{
  "n_layer": 14,
  "d_model": 320,
  "n_head": 5,
  "n_kv_head": 5,
  "head_dim": 64,
  "d_mlp": 640,
  "vocab_size": 8192,
  "activation": "swiglu",
  "norm": "rmsnorm",
  "norm_place": "pre",
  "norm_eps": 1e-05,
  "positions": "rope",
  "rope_base": 10000.0,
  "rope_fraction": 1.0,
  "qk_norm": false,
  "attn_scale": 0.125,
  "bias": "none",
  "tie_embeddings": false,
  "parallel_block": false,
  "init": "uniform",
  "init_std_qkv": 0.028,
  "init_std_o": 0.0,
  "init_std_up": 0.028,
  "init_std_down": 0.0,
  "optimizer": "muon",
  "lr": 0.00115,
  "lr_mult_down": 3.0,
  "beta1": 0.93,
  "lr_head": 0.00753,
  "grad_clip": 1.0,
  "warmup_steps": 200,
  "schedule": "wsd",
  "decay_fraction": 0.522,
  "decay_shape": "sqrt",
  "final_lr_fraction": 0.0,
  "batch_tokens": 32768,
  "seq_len": 1024,
  "doc_mask": true,
  "train_tokens": 257000000,
  "steps": 7844,
  "dataset": "wikipedia_en"
}
Each number is 128 + 32 x the weight over its row's rms, rounded and kept within 0 to 255. Layers, rows and columns count from 0. Numbers have three digits each. The size before them is the row's rms in percent of the matrix's.

# layer 5 MLP up, 640x320, rms 0.0505, rows 566-639, columns 280-319
093:145099108104144121159077129133163122111105176103073122184126068093147119118156107094165108166110103112106114143098113105
096:093106084116124092062155117141137116190126125126100099153141094149097075128097174140141146080127082088159138176147157153
073:099147132173116130093145166106067069151136133134184157173149148143068164113126124119134138107083086084163124139054119098
110:150153126161091109156146132142121103131111122110128139113123108189102117143159129081102084139082109109133133130151126054
119:150098111154134140134081200160113071178125191174102140109157163098091165069133146138146109074099149165092149131107082175
092:164128141140095151125144095108138147124150092150135098150114092077129177141083084103063115109148099176088120122171104131
065:153121114111121065124101126093156164131132141098100068104118068166092119110105136098159151116053149134178130138104150133
117:154149121088140105136195126131163135135081115117087189095132153134185168136105048155146090110124136138101134136081139131
092:114180166060167113160112137106181114140135121149115125147119116080068123128175152084170089093134158168158140111147139195
123:128137129079156138156095115133145096137114137121153144065056119124188117174102099179123136163078057128073168113157118086
083:134160100100066109183102084110108117118149136151150188147098080081115111146158115143150040117123101142193171042111105124
091:103157167089128195223084077113101116076188151141137100090089137136122103136156134097114124126078088083036138132182153116
080:088188149123136160159124106110145124117147168130109091102110152115094158149120187176094135185143100097150135152057156109
114:093105123156137107107157155190126131131123115109121141140066097088138190078090122136158120099113087140142101108113088104
074:155169115141107134110093122116103107159136167156087106159161073082110157125108130067113161156060145152127153131184177105
086:094085132114116114134134120141154171067094130068129104176114156113123108103114146102104155143140122109121096135084123062
070:151113139116110133156086189118107138041134139125166153079135119070060175095101111090156124097155155180079145080160166137
090:110108169143102117135189189153141168125100130148111147120129156087106096140133102149113185124129110140104123100068081102
089:123124078109133102135141151132118106110087098142138105162138158133149106134124118089103136124122164143171099187191111112
096:107148163149114115113155188126154155120083115159098107130036134115124109145088099154158140177130164073100221114163109093
075:165149114087115161102141080126163127136163143145133069094134091075162133090068183063105083089114138163139055131102111120
071:114108088105152163177084091174090104162147087130100121143142147142071079142114112136131114080138121104167078134143112132
073:086147159083079093123117082115153163091144137129129141117064081133156075092115189171155134114047114142129092139098115112
115:178074100120167156117089148080061128137149132140137123131086099115104135101061135065127084125107108193108158143136129076
083:132187117171129107162157099114038089108097119095132141114169213127112136135163136129116111119075148130155180135123133133
089:112058120123110127097136160102152071170163100113107136066074142102171087107103121143066155119128158094160127089185129114
121:181122130158176126138132079117105199150176090104170146155155101107148129134125086196123113172138141136149126124164076165
104:153163101169121121081179114112145151121126119158120149102098115138191168133141145143118152061126122136156138084095207127
110:108122141134168104116174123072121168062069128078101103097084084107110095168083090127143145161081114112161108161114144141
076:109164082169171062079100149172136123088106178123122104148077150094174156176128163165072140172110144155136150107114119059
116:093112141109099117132130127162161113193141183138127107126135115177085132115156101106068131117163116106115177124079098139
077:128148136148119134141107077119161108144100155102079162134110107113102157165102126085105102140096168097173158175159102115
094:088132157156139106134104087122145195125155116123098106157140152121100113152043090158043135174110138181111106159151083132
086:120165129142134088124135107124182103152047129101133112079129093063098125125111134089136077106104127083169182139141132116
104:145143121169101153106111134088122090135081117071199091121201166126115126092165191156128154200028132137070136139134140138
085:162118094115170120187101068075138167159142117157116112155111123091109135162146159144080137157158086139121084136131124140
109:123107111141128166110138106149138163130194144198171127154112163107192133137111136177095096170098114106152087157174088160
125:127128119140107107084142142136078100153091169128155135165167083111112190208163169167102150140183144118199090120154095141
093:146142167102142085163097161163169078078125159176164099129095160168074142215102138152094083085142106072142132107067063092
098:170134082137145121118141110214137119118128112139152091114088112183181185127137128167144099152145126104162137080181149150
092:170154092159125110126101139116106095111196105200157169140118112080128162177124138184145175139063169184134131087151090084
106:107141087141096112163109104118107090106106157075094100132091171127087150130116189095101156134120141163108116087152148151
109:094130182121178113135149161111164133215114090090083109147098142097107126116098080139138100155097090151145167140141176157
093:124160168107132153161073071124127160148135130085097114160126146122101108103097122155179108160146150099131124192080104151
111:204097112160180064113117095148105113098089177088130128127098106140113143116123154105194192126162119078100099119118140102
069:155139043108087140140092129143142113130137109110117161100142070159131091127111175088096125121119082114088117097172123133
104:136120112125142173111123099144116112170123127138129132168179124150132162096182141174107128058087168138130141170201143143
055:087139103143130123113122130124191080152160054083150156123133120101113146106131109139088111130093183089121141146134122148
109:118093122152158161180138142193145158127116091128173059163141159148092125093164124103128139161072086084123113143147158122
075:192135168166070141068124154107096072154111111135129152144090097126117161118107089126113112174141111054079092125090103115
074:105138143181149101128078134153110126145148132061171159104160115090176143228121148094100128136126105176154078144065114092
116:131120104147145132113136095088139129104115108149181100134097074083154142095146114120095128094101122107131115122104129134
070:083093097064142077130130079155103147119107103103139097089075161057176097118162084107130111188168140133087147096120117129
100:156129109172105152081174119092085178100066156128084162108130153144126156158102135095135126142123113104100197075110157080
098:160129105102111159166139150102136163143140114117089124159179091149130093090139066158133141114119151180165160059184141091
116:140094107135172110132165066152187158174146127141141100151169116120165132116118094160148153121102110138148083121118081061
103:150123106114148107194081067098145088106132147072070071131133082111116133139151161122131140131142099141103141113120148106
110:098166129069149164102121219123160138153119142121119125136154189165107143109095133100105101082104178127127083168184140116
112:124141125135099152132193159133129195176114097142147191107088181079061150134090089105110113105158162081089163096170160084
101:157046105126128094141100170089147193117061167129107151121133172069090102074136128091127167107149139131123142157184081117
100:079100076086154146138139148111171128154138136061140059132106106151098102088158097145089119130061140128130120141093140117
105:110072138170143141137131129135179141149148142134154119134137136164074115165152124145113150078058102146138148131119088140
080:173108097086100102191152181138167121161116101073187118151114177117125087117160160080077122116084138171134125098116139130
103:124105142154091124169087082132132172089072168057122123137161107105085179153091131145130175156137142103123150140145119123
107:127145107119185164064128195120129045169083157154078144172093146122114134134112116099071179096124164076136104136110151103
102:085119134175139101093145140142119192126126137108118178117089127096133150081145143165120104155112188099120090121143143127
118:075192187136135168113105098155180081131077114109153106097136180130165108156149097190105099181101130130139075181094095140
121:151086172083148175103124157126130153110105147131141123083076128114166162183061109134173133145104133117141141133110115136
089:079150180179143129103156081123098107128118090153151132097164034122140107109103172103056113140116202180121113126180130141
096:108126155112110147093205119146098131104174132062108124189135117137169130173153100154089074180167145168198084159083113164
087:138126139101175133082110182170071143136124084096109120157179159189111146066158107097114142207115058155115098181112106125
084:152142123114160084194113117095112121176094107104088160076160192179157162123169117064106148122157119139140106093158134093
092:118086127116164131070096088193136166133103144144169102156142133108154136079189081165108082085104154117048124106154118162
113:171051190148160101134112117132173114193116125111103153133137125147147134078056115115185065165077142099179094159187111151